From a checkpoint of a small transformer trained on Wikipedia: biases, a variant of Muon for these matrices.
Each number is 50 + 12 x the weight over its row's rms, rounded and kept within 0 to 99. Layers, rows and columns count from 0. The size before them is the row's rms in percent of the matrix's.

# layer 4 MLP down (transposed), 768x192, rms 0.0603, rows 230-266, columns 0-95
111:46 62 63 49 60 71 37 41 54 38 45 31 46 46 46 54 38 65 47 70 44 62 57 50 42 52 46 46 56 66 72 34 21 67 58 53 54 33 26 32 54 63 71 49 43 33 54 40 55 60 48 30 51 49 64 50 49 59 61 51 34 54 24 58 45 55 56 53 64 58 36 63 31 44 76 59 37 46 28 32 57 44 60 78 45 66 54 44 46 59 62 57 53 31 39 57
094:65 63 54 55 55 45 53 38 47 63 31 41 51 42 62 49 36 49 37 59 42 56 52 47 25 32 52 32 42 74 57 52 45 51 35 46 34 38 43 49 47 52 47 16 29 50 50 82 60 58 50 47 71 49 44 69 50 60 47 51 48 38 37 40 41 59 76 46 46 38 41 60 54 55 74 61 48 51 63 43 42 67 42 51 62 43 46 56 56 27 39 55 39 34 35 44
096:56 50 44 63 60 44 48 54 57 41 57 50 31 53 70 25 64 58 53 57 44 54 28 61 51 44 44 47 57 41 60 75 60 00 66 51 44 41 58 62 72 34 48 36 37 48 66 58 42 55 56 50 38 50 71 48 10 40 31 44 62 29 61 53 35 52 44 41 60 42 52 56 42 21 52 43 53 36 37 54 52 72 55 49 45 42 51 46 39 37 45 31 42 47 53 40
110:56 39 37 27 62 64 58 49 48 59 39 53 49 51 44 40 55 44 48 50 50 71 43 50 33 50 31 53 41 61 37 56 55 55 49 51 49 39 47 57 41 42 37 32 54 44 39 44 38 29 37 45 54 38 59 45 40 53 12 31 41 42 44 49 42 51 27 42 47 34 64 52 62 79 51 39 61 31 25 41 34 49 50 57 43 48 43 71 49 24 64 51 53 55 43 41
097:47 45 37 50 69 58 69 49 71 59 54 51 58 47 51 70 43 63 53 51 59 64 53 60 70 52 46 48 36 64 70 52 68 41 44 49 39 68 56 42 52 37 51 39 48 53 49 56 50 55 51 67 46 13 51 60 47 35 54 50 49 62 42 41 46 67 60 39 45 65 57 36 36 49 52 54 51 49 43 73 44 70 37 69 40 48 49 43 54 26 52 41 44 74 59 54
094:87 41 49 68 66 53 36 62 39 54 43 58 50 56 47 50 44 56 37 60 39 49 74 31 61 43 59 43 49 63 70 51 56 65 50 28 57 57 46 44 60 57 47 48 49 41 43 49 40 73 71 61 35 30 12 49 41 51 66 37 54 41 65 44 50 67 67 31 50 55 57 53 35 37 42 68 67 41 56 60 53 45 24 41 46 53 33 51 45 59 53 57 51 34 63 59
101:43 62 56 57 54 50 57 46 43 43 37 52 36 50 46 47 59 65 45 52 53 48 45 46 37 53 57 53 48 51 37 52 35 51 44 42 50 58 46 40 66 52 49 30 65 44 58 59 35 63 47 26 70 50 28 70 40 44 31 57 45 55 45 48 42 40 59 52 55 40 58 51 70 14 48 16 57 45 52 44 47 60 48 48 78 36 36 63 43 44 35 49 55 26 54 43
101:55 47 69 34 43 71 56 64 39 52 34 39 48 29 60 58 58 39 50 78 69 47 53 40 39 53 45 72 30 83 40 59 40 48 45 30 52 57 44 47 78 66 50 45 55 62 55 41 39 29 42 46 40 46 38 68 59 37 41 48 56 40 62 56 64 62 59 61 53 62 49 69 38 59 58 47 61 60 54 62 53 71 23 50 47 53 31 41 41 53 53 48 52 50 54 40
107:40 57 47 56 50 56 44 55 43 53 50 63 53 48 42 61 65 58 52 34 41 45 49 68 56 27 52 56 46 67 43 43 45 53 45 78 36 38 27 36 49 52 64 46 57 44 46 34 40 54 42 50 48 49 62 66 51 43 32 52 52 56 67 52 38 68 44 46 47 71 65 60 67 56 52 44 31 60 44 47 69 44 36 54 49 79 66 42 27 57 55 40 42 66 54 51
099:54 48 73 63 55 43 50 42 46 39 39 53 44 40 61 56 54 41 49 37 77 36 30 30 60 54 44 55 40 61 57 52 43 36 34 62 40 34 58 40 82 28 58 33 49 59 50 89 56 54 50 63 45 52 60 67 65 55 42 26 39 54 39 56 43 30 59 70 51 44 45 28 54 51 62 48 57 58 46 45 44 50 32 48 36 48 36 51 59 64 37 59 53 35 35 40
102:47 69 58 68 59 59 41 56 22 63 34 61 53 40 54 40 49 34 48 44 73 57 58 54 41 58 56 46 44 62 45 69 52 29 42 48 42 28 39 45 51 38 29 38 60 22 32 79 58 36 42 48 42 45 29 63 32 37 48 55 48 69 31 58 32 37 52 66 52 53 33 61 53 37 51 41 57 52 48 90 67 45 63 50 61 56 57 51 40 37 48 49 53 52 31 56
101:65 36 57 35 43 47 62 54 26 22 63 43 75 50 46 40 70 57 50 43 45 40 43 64 40 56 44 45 44 59 47 65 44 62 49 18 55 48 77 55 53 56 46 53 47 60 63 49 63 52 48 78 44 61 61 58 51 53 52 51 54 59 39 49 47 65 33 60 55 81 16 38 44 58 46 73 53 79 46 43 35 56 42 47 50 59 50 46 46 41 38 44 70 50 75 64
090:38 64 29 46 57 29 37 53 63 42 59 27 52 59 39 40 83 56 47 56 58 46 57 48 58 51 51 53 56 58 49 65 59 60 46 56 35 47 62 59 46 49 54 58 64 56 56 53 49 49 62 55 28 45 71 37 41 45 75 49 65 41 48 65 44 55 48 45 45 50 34 45 46 63 40 45 44 66 50 56 49 43 55 39 39 37 56 28 35 43 43 53 49 46 34 49
090:67 57 71 70 45 60 43 50 61 64 49 53 44 36 66 61 63 54 74 54 46 45 56 47 66 32 34 42 59 65 54 65 33 38 77 69 47 48 53 63 43 55 44 40 39 35 51 42 43 44 66 53 66 28 61 65 34 33 46 67 51 44 33 49 56 57 47 47 56 63 44 63 31 63 39 55 55 46 48 54 72 28 62 60 75 34 47 53 44 47 31 67 47 46 56 59
092:37 49 49 48 27 41 51 52 65 59 68 49 34 58 58 50 34 46 34 52 52 39 34 42 28 49 58 59 66 51 38 60 64 50 63 51 56 36 50 38 44 63 48 63 59 63 59 44 64 54 41 48 32 51 28 65 40 50 72 51 55 48 62 35 37 62 70 45 43 49 47 65 42 44 48 48 45 54 38 77 59 76 33 54 44 58 45 42 43 47 69 60 47 79 66 43
100:67 62 54 51 68 57 76 45 65 43 59 49 43 40 57 62 45 55 23 61 19 58 45 47 52 50 29 46 37 60 50 45 47 62 31 60 51 67 09 45 36 44 65 56 59 39 70 62 42 56 42 50 63 49 55 58 42 61 43 40 58 43 52 64 42 44 50 55 61 41 45 62 32 60 65 52 36 33 43 27 43 83 33 48 59 58 42 35 37 59 46 59 48 50 55 64
101:45 40 33 58 37 29 29 34 47 35 53 44 34 54 44 48 57 46 50 61 31 66 55 49 76 32 48 34 51 61 40 63 58 39 61 51 29 72 39 41 47 45 29 77 46 45 45 59 48 64 39 40 47 59 67 53 47 25 51 50 47 51 66 56 45 48 45 50 60 43 31 62 70 44 34 27 55 49 32 42 25 38 50 54 48 65 57 42 48 42 34 48 63 43 58 62
092:70 45 53 47 55 56 68 59 77 48 43 51 37 32 44 52 56 60 47 45 35 61 38 58 56 69 71 45 35 43 50 49 43 63 38 63 61 41 39 51 58 47 57 63 26 49 31 36 57 46 45 55 58 51 53 64 75 55 58 41 54 33 53 78 63 71 55 47 26 49 40 55 26 62 50 43 38 65 75 51 58 72 47 41 65 60 45 38 46 47 67 46 20 53 30 38
096:53 59 35 58 52 58 68 47 51 28 51 57 40 38 29 65 49 53 74 59 41 54 66 48 64 61 71 31 59 50 55 45 48 47 62 54 52 41 26 44 41 47 39 42 48 34 25 49 43 50 49 41 50 65 29 37 23 45 59 46 41 61 57 63 35 61 74 54 61 39 40 55 52 41 46 32 37 45 56 59 50 51 37 76 52 56 62 41 43 43 63 52 69 55 26 49
099:39 45 57 52 38 50 45 49 46 49 68 64 58 58 65 61 67 34 46 51 66 46 56 53 36 44 43 60 52 40 71 34 53 53 33 33 70 56 38 49 51 69 33 45 34 64 36 66 41 20 48 43 29 22 32 19 55 49 56 62 67 50 52 42 53 52 44 51 54 38 63 34 37 51 42 45 80 38 61 61 45 45 36 57 49 33 63 61 70 38 71 50 32 16 60 52
105:38 50 29 64 48 56 42 64 48 55 37 39 54 69 52 49 60 44 49 55 50 49 45 68 49 46 46 61 50 29 40 81 61 31 52 59 37 48 35 43 27 32 34 48 36 59 45 38 56 77 47 40 43 78 34 62 47 55 30 48 35 58 64 34 39 19 51 52 69 23 41 38 68 35 47 35 73 48 20 48 40 30 53 46 52 45 53 47 47 57 45 49 53 63 50 54
097:52 61 76 45 54 34 73 37 43 51 43 40 39 52 54 61 28 60 53 49 58 56 53 53 52 45 35 51 50 43 77 42 35 50 53 62 36 53 64 52 41 43 46 68 47 36 36 23 67 40 54 51 58 50 56 47 65 49 70 41 57 61 36 40 55 50 37 60 38 59 56 61 40 46 37 40 50 38 73 71 37 63 62 59 57 51 51 32 74 85 49 48 42 55 37 46
101:59 61 46 64 40 62 56 57 74 54 63 70 48 41 46 43 64 28 38 57 45 55 55 54 42 46 40 47 54 56 43 23 50 33 40 48 69 64 59 48 64 45 33 51 41 68 41 49 42 54 56 30 28 41 50 64 62 53 33 65 51 50 53 59 30 72 54 27 39 69 79 53 35 89 58 62 57 26 47 52 52 64 38 62 39 47 67 53 69 48 53 69 53 59 33 57
087:46 59 34 36 55 58 57 58 37 48 53 56 70 59 55 51 57 61 64 35 36 60 69 45 40 34 72 64 41 51 57 49 48 45 51 55 51 58 23 48 50 67 77 59 58 30 56 53 52 40 49 52 67 59 48 55 57 55 56 62 48 37 46 53 42 35 35 50 45 31 44 29 55 40 47 39 44 47 53 42 64 70 49 55 60 52 31 47 33 38 55 54 62 67 49 41
114:64 46 60 60 64 68 38 51 59 37 39 58 49 53 39 43 44 60 47 55 38 35 41 42 60 34 55 26 52 40 53 71 68 43 52 54 48 58 51 50 57 39 56 43 58 63 75 55 54 64 58 54 54 15 54 51 58 44 65 81 38 48 62 38 43 49 52 68 48 26 30 69 39 56 52 53 57 53 55 78 48 64 56 60 63 56 63 36 48 26 50 42 51 27 69 38
113:82 59 52 47 68 44 22 57 55 47 40 49 41 58 50 48 50 44 44 27 58 52 55 37 49 63 49 46 63 48 59 63 43 60 54 67 71 46 68 66 55 48 51 50 59 54 46 70 48 39 60 28 35 55 44 27 53 36 38 55 58 61 62 59 54 50 61 60 49 69 45 55 61 38 48 71 38 26 56 54 61 54 46 57 76 33 47 48 59 68 31 59 40 55 58 39
086:50 62 62 50 57 54 46 50 57 57 72 58 48 36 56 36 62 37 25 28 22 41 52 57 66 56 42 51 46 47 72 40 66 60 65 76 45 54 68 54 50 50 43 62 64 47 41 53 44 65 48 54 64 61 39 61 41 58 26 57 67 58 35 63 39 48 66 57 56 33 57 37 22 56 69 51 32 27 48 60 57 38 67 69 39 54 49 70 55 27 50 49 19 55 53 49
121:81 50 56 32 39 15 50 42 39 64 23 53 50 41 58 55 40 32 56 42 51 47 30 42 35 39 63 60 41 67 70 43 39 43 51 44 42 38 78 55 51 39 63 45 41 46 46 49 49 56 44 41 63 39 36 37 59 79 52 61 55 51 81 61 38 65 39 66 48 59 55 70 47 56 42 64 37 30 50 61 53 52 42 43 54 37 40 72 49 45 45 52 48 48 56 48
080:76 49 52 40 65 21 46 50 47 44 33 60 50 46 30 71 65 43 58 45 40 52 65 70 46 52 63 51 77 50 56 56 47 56 56 63 50 48 44 55 46 52 46 57 58 42 47 70 56 58 56 52 70 47 54 78 37 60 34 54 62 60 44 52 39 65 66 39 44 55 39 71 47 56 38 12 58 29 66 37 50 58 57 55 50 54 51 49 53 47 52 54 48 50 47 43
099:56 57 58 47 28 49 44 52 40 52 48 23 55 28 62 60 32 56 55 57 55 45 62 65 36 60 72 40 47 72 51 44 60 65 41 48 50 38 53 66 63 63 38 31 48 48 68 53 39 52 67 41 43 50 62 44 48 45 58 43 59 39 48 53 53 71 65 61 53 57 73 52 45 24 45 42 45 60 39 72 77 47 32 35 53 28 26 45 61 38 54 48 48 61 58 46
090:46 52 38 57 51 56 54 36 21 28 52 30 60 44 63 35 51 49 65 50 23 59 38 71 51 44 35 60 41 45 60 78 52 48 53 75 58 39 46 51 31 30 58 60 58 45 43 41 49 70 65 40 44 49 40 33 54 44 53 47 47 67 54 45 59 77 59 68 17 40 50 49 26 66 74 55 50 48 53 37 47 49 59 57 63 43 38 38 64 50 39 46 69 67 35 60
112:50 45 51 52 66 35 43 35 65 52 44 52 53 62 65 44 59 47 65 41 21 67 52 66 49 70 29 61 57 41 55 57 48 32 35 35 45 57 55 57 53 58 53 58 46 48 43 28 44 40 27 64 57 49 54 50 64 46 28 36 56 57 60 51 59 37 60 44 36 67 22 45 40 56 64 30 70 47 45 56 68 43 13 63 51 35 47 61 51 39 63 47 65 37 45 52
096:36 74 58 28 43 35 63 56 55 45 57 35 55 44 45 47 64 35 64 41 51 63 58 19 32 73 81 55 56 31 44 39 33 60 60 25 58 43 60 49 40 28 36 65 57 52 42 44 59 35 46 62 41 67 56 60 54 64 38 65 68 55 36 53 69 57 53 36 44 24 41 47 64 36 33 41 58 46 63 45 60 65 42 46 50 40 47 37 46 48 70 34 49 41 52 59
095:52 49 58 42 24 38 35 41 44 50 46 32 44 40 54 61 60 46 49 30 54 68 42 50 42 44 51 67 39 50 60 31 46 36 64 50 81 38 40 26 38 65 56 50 55 66 53 42 39 55 42 52 49 47 35 54 49 65 51 76 64 57 67 58 55 48 43 62 61 56 59 39 44 41 35 41 44 26 41 46 57 64 39 27 66 43 54 45 32 49 53 77 51 46 45 48
118:54 46 51 71 55 40 47 36 60 54 72 62 55 44 36 63 36 42 30 71 57 78 39 44 49 53 68 65 50 49 51 38 50 51 62 50 63 45 46 42 47 58 43 56 63 46 36 56 61 60 57 40 44 34 51 59 68 47 67 42 77 60 50 47 52 55 49 40 67 69 46 59 65 57 56 72 48 70 55 48 35 36 53 41 31 56 26 55 62 62 58 55 27 57 35 52
094:47 55 49 42 31 35 62 46 21 53 55 33 48 44 70 25 57 33 57 56 53 49 56 71 46 53 54 68 61 56 49 30 46 37 27 43 55 44 49 47 33 43 46 34 38 49 45 50 49 24 68 32 48 47 35 42 54 47 60 68 37 46 53 45 49 39 47 43 69 56 58 56 29 52 45 48 51 48 45 54 38 68 53 24 40 53 65 64 55 53 35 69 40 51 42 26
103:58 51 58 49 65 34 58 68 43 51 61 37 26 50 51 28 39 51 56 24 35 38 41 62 60 28 55 13 61 51 56 56 74 45 51 67 32 33 49 35 43 51 29 44 49 42 52 38 57 46 60 61 41 74 57 53 56 52 44 54 59 51 62 46 65 49 53 65 42 46 72 35 36 59 43 38 41 30 35 37 67 47 49 36 33 44 45 45 61 57 48 51 59 56 28 52
# layer 4 MLP up, 768x192, rms 0.122, rows 231-266, columns 0-95
094:71 53 65 71 28 40 33 46 33 46 58 42 59 62 44 36 57 50 61 59 28 61 30 49 53 59 35 47 54 63 39 44 68 51 57 57 46 66 45 64 58 40 46 62 68 54 82 44 47 48 50 33 50 66 63 64 50 80 32 56 52 59 44 57 29 38 50 39 52 42 71 57 42 53 26 59 30 59 47 61 31 50 61 28 59 30 40 40 49 72 61 46 40 52 56 36
094:38 36 69 63 49 51 68 67 34 56 49 44 52 57 49 52 49 74 36 45 61 52 40 50 50 67 55 53 44 48 63 26 54 55 32 56 54 65 52 43 70 64 47 56 43 22 72 56 46 57 27 33 54 48 35 48 55 29 53 30 62 57 56 59 70 41 35 59 71 54 45 55 45 62 41 55 43 41 69 22 40 40 61 56 45 59 56 74 35 60 47 51 52 60 49 52
109:52 52 29 40 29 52 23 49 43 63 42 56 45 38 36 59 58 59 39 31 46 46 43 64 38 51 47 60 63 49 36 50 51 68 48 70 40 40 46 33 48 45 26 59 25 36 52 52 53 67 35 53 62 60 31 34 40 62 50 59 62 49 53 39 44 40 55 45 51 79 46 58 45 53 43 57 45 61 47 42 52 53 45 29 43 49 36 40 46 69 54 52 54 39 36 41
097:57 55 47 39 64 53 62 39 44 40 60 52 53 70 72 36 68 17 58 61 36 65 30 41 50 41 86 61 34 45 32 64 50 69 73 61 81 40 51 39 39 52 60 33 57 43 44 48 51 44 48 66 34 63 48 64 66 44 30 56 47 46 51 60 49 28 45 43 41 60 50 69 28 70 51 47 43 45 59 57 58 35 65 59 66 68 70 44 50 62 44 49 56 40 48 21
096:39 52 55 54 56 45 63 37 64 47 36 34 46 21 58 28 39 48 64 59 49 30 52 50 26 61 63 38 52 43 43 51 54 41 74 45 57 61 43 47 79 52 47 44 45 59 42 62 49 42 56 60 60 51 44 56 48 39 30 58 51 30 49 56 46 24 63 54 78 52 49 42 48 51 59 33 38 43 44 41 50 48 79 39 41 70 63 37 62 58 30 41 58 68 48 48
088:39 33 55 56 27 39 57 49 39 65 69 76 61 55 25 46 45 41 37 48 55 57 31 42 69 46 47 70 34 33 46 73 43 34 52 56 38 20 60 64 52 56 54 66 28 68 66 53 49 60 70 35 49 64 28 60 53 48 72 60 37 45 62 60 41 42 52 71 41 85 48 30 35 50 37 62 41 42 51 48 36 56 46 40 50 72 41 38 44 75 46 57 74 47 51 60
105:21 59 45 71 63 56 61 57 59 43 48 34 43 45 41 57 42 28 72 19 60 26 57 59 73 65 62 48 62 58 62 65 61 53 58 48 66 62 51 49 75 46 44 40 56 49 65 41 31 56 29 37 43 61 42 55 41 41 27 58 42 59 41 58 73 34 47 72 53 62 39 43 47 39 45 68 37 80 51 45 41 55 46 43 22 36 39 57 42 47 50 35 38 59 54 52
102:76 52 59 63 37 56 34 41 37 37 47 45 47 49 65 51 67 56 60 53 55 40 68 69 37 44 45 44 32 32 50 18 59 67 75 37 53 33 47 50 51 38 79 61 52 40 43 52 39 77 56 72 60 43 58 34 32 49 62 41 47 53 37 51 31 66 62 56 51 44 48 50 58 59 42 65 60 57 74 59 74 52 54 57 74 42 57 54 37 52 54 36 40 55 56 56
096:51 87 48 63 48 65 55 45 62 56 62 41 32 65 37 61 45 51 46 55 54 41 47 65 60 44 41 71 63 49 39 48 55 43 42 48 46 43 58 54 53 68 43 44 62 61 42 40 52 48 40 46 73 56 55 26 57 43 35 53 73 52 54 55 41 42 50 23 36 43 73 40 36 34 57 54 55 55 52 46 77 49 69 53 50 64 39 54 24 39 65 53 35 50 64 37
103:58 42 72 45 52 23 61 68 57 52 29 38 60 44 69 46 35 46 36 32 47 48 51 27 51 41 64 63 38 37 42 52 60 50 45 75 50 32 56 32 49 54 23 59 51 59 53 41 63 47 47 71 56 67 44 52 38 52 48 45 51 59 49 47 47 75 41 57 59 43 69 58 54 56 48 51 66 38 67 50 55 60 43 59 56 58 49 46 62 54 34 55 76 40 54 33
103:63 61 54 60 55 59 48 58 38 26 42 49 84 57 30 32 66 60 46 34 45 56 24 64 51 39 66 28 48 47 61 52 50 47 56 42 54 44 28 68 57 74 37 73 57 60 55 52 39 41 45 47 48 45 40 37 49 66 52 52 31 75 33 37 37 35 66 16 57 46 55 69 60 70 53 47 33 52 58 50 43 64 40 36 57 43 40 42 34 55 46 45 47 44 67 54
095:43 52 59 32 66 39 72 44 49 59 37 32 44 34 50 40 53 71 62 58 14 33 17 46 56 39 57 36 46 26 39 61 61 64 64 42 63 43 53 35 28 63 37 57 32 45 49 57 62 59 58 59 47 54 39 42 59 60 37 66 40 39 37 43 64 41 28 32 44 42 46 67 45 48 56 64 42 66 57 63 39 58 62 54 52 68 39 44 56 50 39 62 52 31 43 44
099:34 51 50 52 35 60 32 52 43 33 50 57 48 48 29 65 44 46 50 43 44 50 31 54 63 47 66 61 61 43 52 42 19 63 38 38 38 59 42 38 44 84 74 61 60 63 52 44 34 63 48 35 50 56 32 63 68 77 56 59 42 62 72 43 46 68 39 57 49 44 29 52 64 55 39 61 53 54 48 38 42 53 49 62 32 76 63 51 59 54 42 51 51 37 54 58
093:57 50 38 51 75 62 55 38 60 58 31 56 55 58 59 69 51 17 64 59 45 50 53 67 41 48 47 50 40 49 63 32 37 37 70 48 50 52 40 64 56 41 26 51 27 33 63 56 41 41 41 50 50 70 52 34 59 36 45 55 48 67 56 50 73 49 54 50 60 70 61 55 81 73 60 54 65 40 44 43 47 36 56 46 57 40 50 39 67 44 35 38 46 59 41 52
096:53 38 67 57 50 43 49 55 66 41 50 67 68 38 45 47 43 49 76 55 47 52 57 32 45 16 41 56 51 54 61 60 68 67 49 45 54 42 73 59 48 59 45 41 28 50 64 29 67 52 71 50 51 41 35 50 80 66 32 61 34 51 59 57 47 75 43 21 57 45 35 42 53 45 52 47 35 53 59 59 53 31 46 57 60 41 54 63 46 43 78 53 62 62 45 23
102:31 40 47 52 39 52 47 51 48 72 67 36 34 54 70 29 62 66 48 34 59 40 49 38 21 45 46 49 33 42 33 49 49 35 68 40 53 44 40 53 53 53 14 42 31 34 48 73 25 57 35 43 75 57 43 48 70 56 50 47 59 39 59 47 61 46 50 44 60 41 50 36 73 58 37 75 34 51 38 57 30 38 40 35 50 62 28 66 51 85 46 42 41 65 51 30
094:60 38 63 48 56 68 61 45 54 57 41 49 37 41 55 29 42 46 41 38 62 52 51 63 70 51 73 46 49 46 59 47 76 64 32 60 46 71 59 51 66 38 78 46 48 27 42 58 15 53 60 30 57 53 60 47 62 68 30 55 58 31 54 52 69 48 70 71 52 62 38 44 46 49 47 54 36 45 59 58 20 51 34 45 55 41 51 60 39 53 70 46 43 47 36 54
100:62 57 77 56 33 34 55 43 77 41 46 51 38 56 43 49 60 37 60 44 84 66 34 49 48 56 43 64 44 50 44 60 30 60 37 43 40 39 51 89 65 47 62 33 57 66 71 64 53 37 50 39 60 66 44 38 52 53 55 30 44 46 47 83 59 42 50 37 46 43 55 50 39 47 52 58 53 34 41 61 49 59 58 36 50 26 45 56 44 50 23 38 41 78 62 58
093:37 55 62 62 45 40 23 73 54 41 45 64 38 61 43 35 27 72 44 68 65 53 44 48 41 47 48 67 56 44 25 45 59 68 42 33 50 55 53 51 41 36 56 81 49 54 50 36 79 41 56 45 84 40 60 48 30 51 28 46 44 55 38 49 45 41 64 49 81 47 52 43 43 44 40 53 40 55 42 29 61 51 71 46 68 62 49 55 41 59 26 55 65 40 72 54
107:79 25 53 20 71 55 59 63 46 32 54 66 51 45 54 57 44 64 56 40 53 61 64 27 37 37 44 61 44 33 33 48 51 50 40 57 45 54 42 44 45 23 41 50 27 49 63 56 11 47 40 48 51 47 39 57 66 34 50 65 30 42 54 56 59 37 52 69 58 44 28 37 61 56 27 50 41 54 68 37 39 56 59 51 39 58 44 31 36 66 59 43 55 36 54 48
099:51 45 42 69 61 40 71 20 55 60 31 70 56 35 54 73 43 33 46 62 38 55 64 47 20 43 38 35 42 49 49 78 41 53 74 44 66 32 51 41 29 37 66 50 35 44 57 53 38 43 53 47 44 38 48 41 55 64 37 58 46 34 55 36 49 57 37 50 53 33 41 48 38 66 48 43 55 73 61 41 33 18 48 48 42 62 59 46 46 46 42 47 52 69 62 54
105:49 44 40 56 53 44 70 49 46 62 28 47 55 52 35 51 63 47 49 45 58 37 55 61 56 76 45 78 38 48 64 60 57 44 37 58 48 57 57 21 59 42 65 46 41 53 57 51 53 38 42 40 61 26 36 48 65 44 23 53 43 37 59 41 32 36 53 76 56 52 51 37 52 48 41 68 57 61 68 56 76 65 48 76 46 48 36 70 46 36 40 73 37 46 49 36
089:49 67 44 58 38 41 54 64 57 64 51 45 35 43 29 50 52 39 52 46 47 55 39 38 22 33 42 43 53 60 41 37 48 66 32 37 56 43 30 49 30 53 49 57 66 55 23 51 42 63 52 63 79 54 52 51 30 45 45 48 57 37 64 46 32 44 49 47 36 59 38 42 46 50 55 15 49 75 34 77 54 68 45 58 21 45 68 31 49 37 36 37 35 47 30 60
109:52 45 44 49 35 39 60 62 63 69 30 24 45 50 46 33 63 54 45 42 42 35 33 39 30 55 38 58 49 56 30 46 52 65 55 42 40 53 45 78 59 47 57 47 44 55 52 73 58 60 35 52 45 52 58 63 08 37 41 47 40 46 56 56 54 45 61 46 28 41 47 63 53 42 47 46 56 55 51 52 50 61 54 54 52 61 52 67 80 35 50 51 47 64 45 57
104:61 37 41 48 52 33 51 43 19 44 50 51 44 58 60 29 39 39 51 51 49 51 48 69 46 55 60 45 39 59 55 39 43 69 48 71 56 63 19 29 34 55 68 58 46 65 51 30 46 54 37 69 63 53 39 63 48 18 55 35 32 34 43 46 33 62 13 28 56 50 66 53 54 54 63 38 55 48 63 68 50 43 52 46 57 51 59 51 30 35 15 56 66 53 71 57
092:33 56 52 50 64 51 46 52 52 47 40 42 48 57 65 32 26 65 57 60 56 59 57 32 43 67 28 56 66 55 46 70 57 39 38 60 40 63 51 55 59 58 43 42 37 62 52 35 49 37 52 28 31 47 41 49 64 42 43 34 48 51 72 64 38 56 26 45 47 53 51 55 71 54 53 46 52 49 80 60 42 35 58 32 55 50 58 57 35 43 46 57 33 52 31 50
110:50 56 74 48 58 25 64 55 65 46 42 67 42 40 58 43 29 33 50 32 61 35 55 43 47 44 49 36 57 44 25 38 58 44 46 48 51 59 53 50 76 16 47 58 57 48 60 41 51 60 64 28 46 48 52 48 44 52 59 62 46 56 60 56 54 61 40 50 50 50 46 63 56 56 51 56 47 27 51 44 54 47 40 40 67 67 41 57 24 66 57 51 47 51 57 52
082:54 57 37 54 37 55 55 49 58 71 43 56 51 36 49 47 47 56 59 40 42 21 29 26 43 28 59 67 36 29 48 60 65 51 46 51 45 58 63 56 34 61 72 06 53 58 50 64 45 32 64 70 33 39 43 44 57 38 59 38 46 51 53 22 70 52 31 62 34 60 30 25 54 56 43 64 39 52 57 60 51 46 42 54 60 64 67 39 56 49 54 55 41 48 62 45
102:58 41 48 37 37 48 61 35 46 48 42 29 40 65 46 52 38 29 53 40 70 65 47 72 40 50 72 55 41 50 51 45 40 37 34 49 39 42 46 47 60 59 57 37 66 49 53 38 46 38 61 38 69 42 41 27 71 48 48 67 30 12 50 51 54 45 40 55 59 86 42 62 74 52 42 54 54 54 58 60 73 59 62 33 50 51 54 32 60 61 70 45 60 61 43 44
088:54 58 82 47 68 64 49 63 20 59 57 35 38 52 51 57 60 38 53 51 34 45 72 36 46 47 31 42 56 37 33 47 35 78 39 43 53 39 52 88 26 55 70 41 59 44 72 53 50 57 62 55 52 48 43 50 53 65 53 35 43 23 57 54 70 42 59 48 74 64 45 41 57 58 59 45 47 35 34 65 49 38 57 46 41 30 63 50 57 41 69 43 58 49 38 47
101:51 43 70 46 36 37 60 61 50 41 41 19 43 32 32 65 47 33 49 39 30 30 32 48 51 57 60 59 62 63 48 37 23 41 48 36 39 50 63 39 34 37 42 58 45 64 31 47 54 59 34 41 34 53 42 73 52 60 40 47 44 43 65 40 50 69 50 58 50 68 48 57 31 51 48 61 48 23 51 60 71 51 48 50 32 51 47 65 44 36 59 40 33 58 39 31
096:47 51 30 60 38 47 39 42 46 52 74 78 47 81 57 33 45 27 35 58 61 55 43 42 43 61 24 48 71 46 57 71 57 34 53 53 68 57 35 37 82 42 58 54 45 76 54 67 31 41 48 43 54 31 52 46 56 49 60 36 19 27 29 41 53 38 63 53 55 45 64 53 55 48 47 40 58 42 58 44 54 43 59 34 56 59 57 45 57 54 67 70 26 43 52 35
101:53 54 42 55 53 54 58 42 38 34 48 71 61 39 72 67 62 50 47 66 44 45 47 58 53 39 43 32 46 49 57 33 59 60 53 43 60 41 56 41 51 52 54 36 41 69 47 52 39 52 41 50 40 48 63 52 70 43 30 44 58 59 43 55 63 57 36 43 75 57 36 29 58 21 41 43 51 60 48 48 55 48 55 48 16 42 61 48 45 14 51 52 60 37 48 41
115:25 67 53 43 49 55 33 40 41 59 46 48 43 55 40 45 51 42 54 58 53 68 58 52 46 68 59 65 35 39 33 28 48 76 48 53 42 45 38 60 34 55 53 46 40 68 57 49 52 46 68 48 41 63 18 43 41 42 61 51 38 34 36 56 36 50 37 68 43 58 62 53 61 60 44 45 43 44 51 40 35 57 56 32 28 64 60 46 54 45 40 60 37 68 39 56
106:48 47 41 65 54 35 37 67 20 65 60 39 57 77 49 66 52 20 47 55 43 39 45 61 68 49 65 37 47 39 53 40 61 58 52 34 36 37 61 51 53 56 42 51 63 56 67 50 57 36 60 50 43 37 51 45 41 49 28 45 40 60 49 76 49 36 57 44 61 43 80 39 53 45 65 54 58 46 34 67 46 55 46 37 55 60 63 37 61 62 57 59 33 46 38 55
107:40 34 50 65 60 58 52 44 35 46 47 30 50 42 65 40 46 50 68 80 48 46 58 45 37 49 52 61 39 49 53 58 42 62 50 66 24 55 26 39 49 63 55 64 69 50 49 21 48 65 34 46 53 49 60 38 59 41 50 31 44 57 64 67 81 42 36 45 23 53 43 51 52 61 63 53 51 43 81 54 55 45 74 50 48 64 57 23 38 53 60 76 33 33 53 56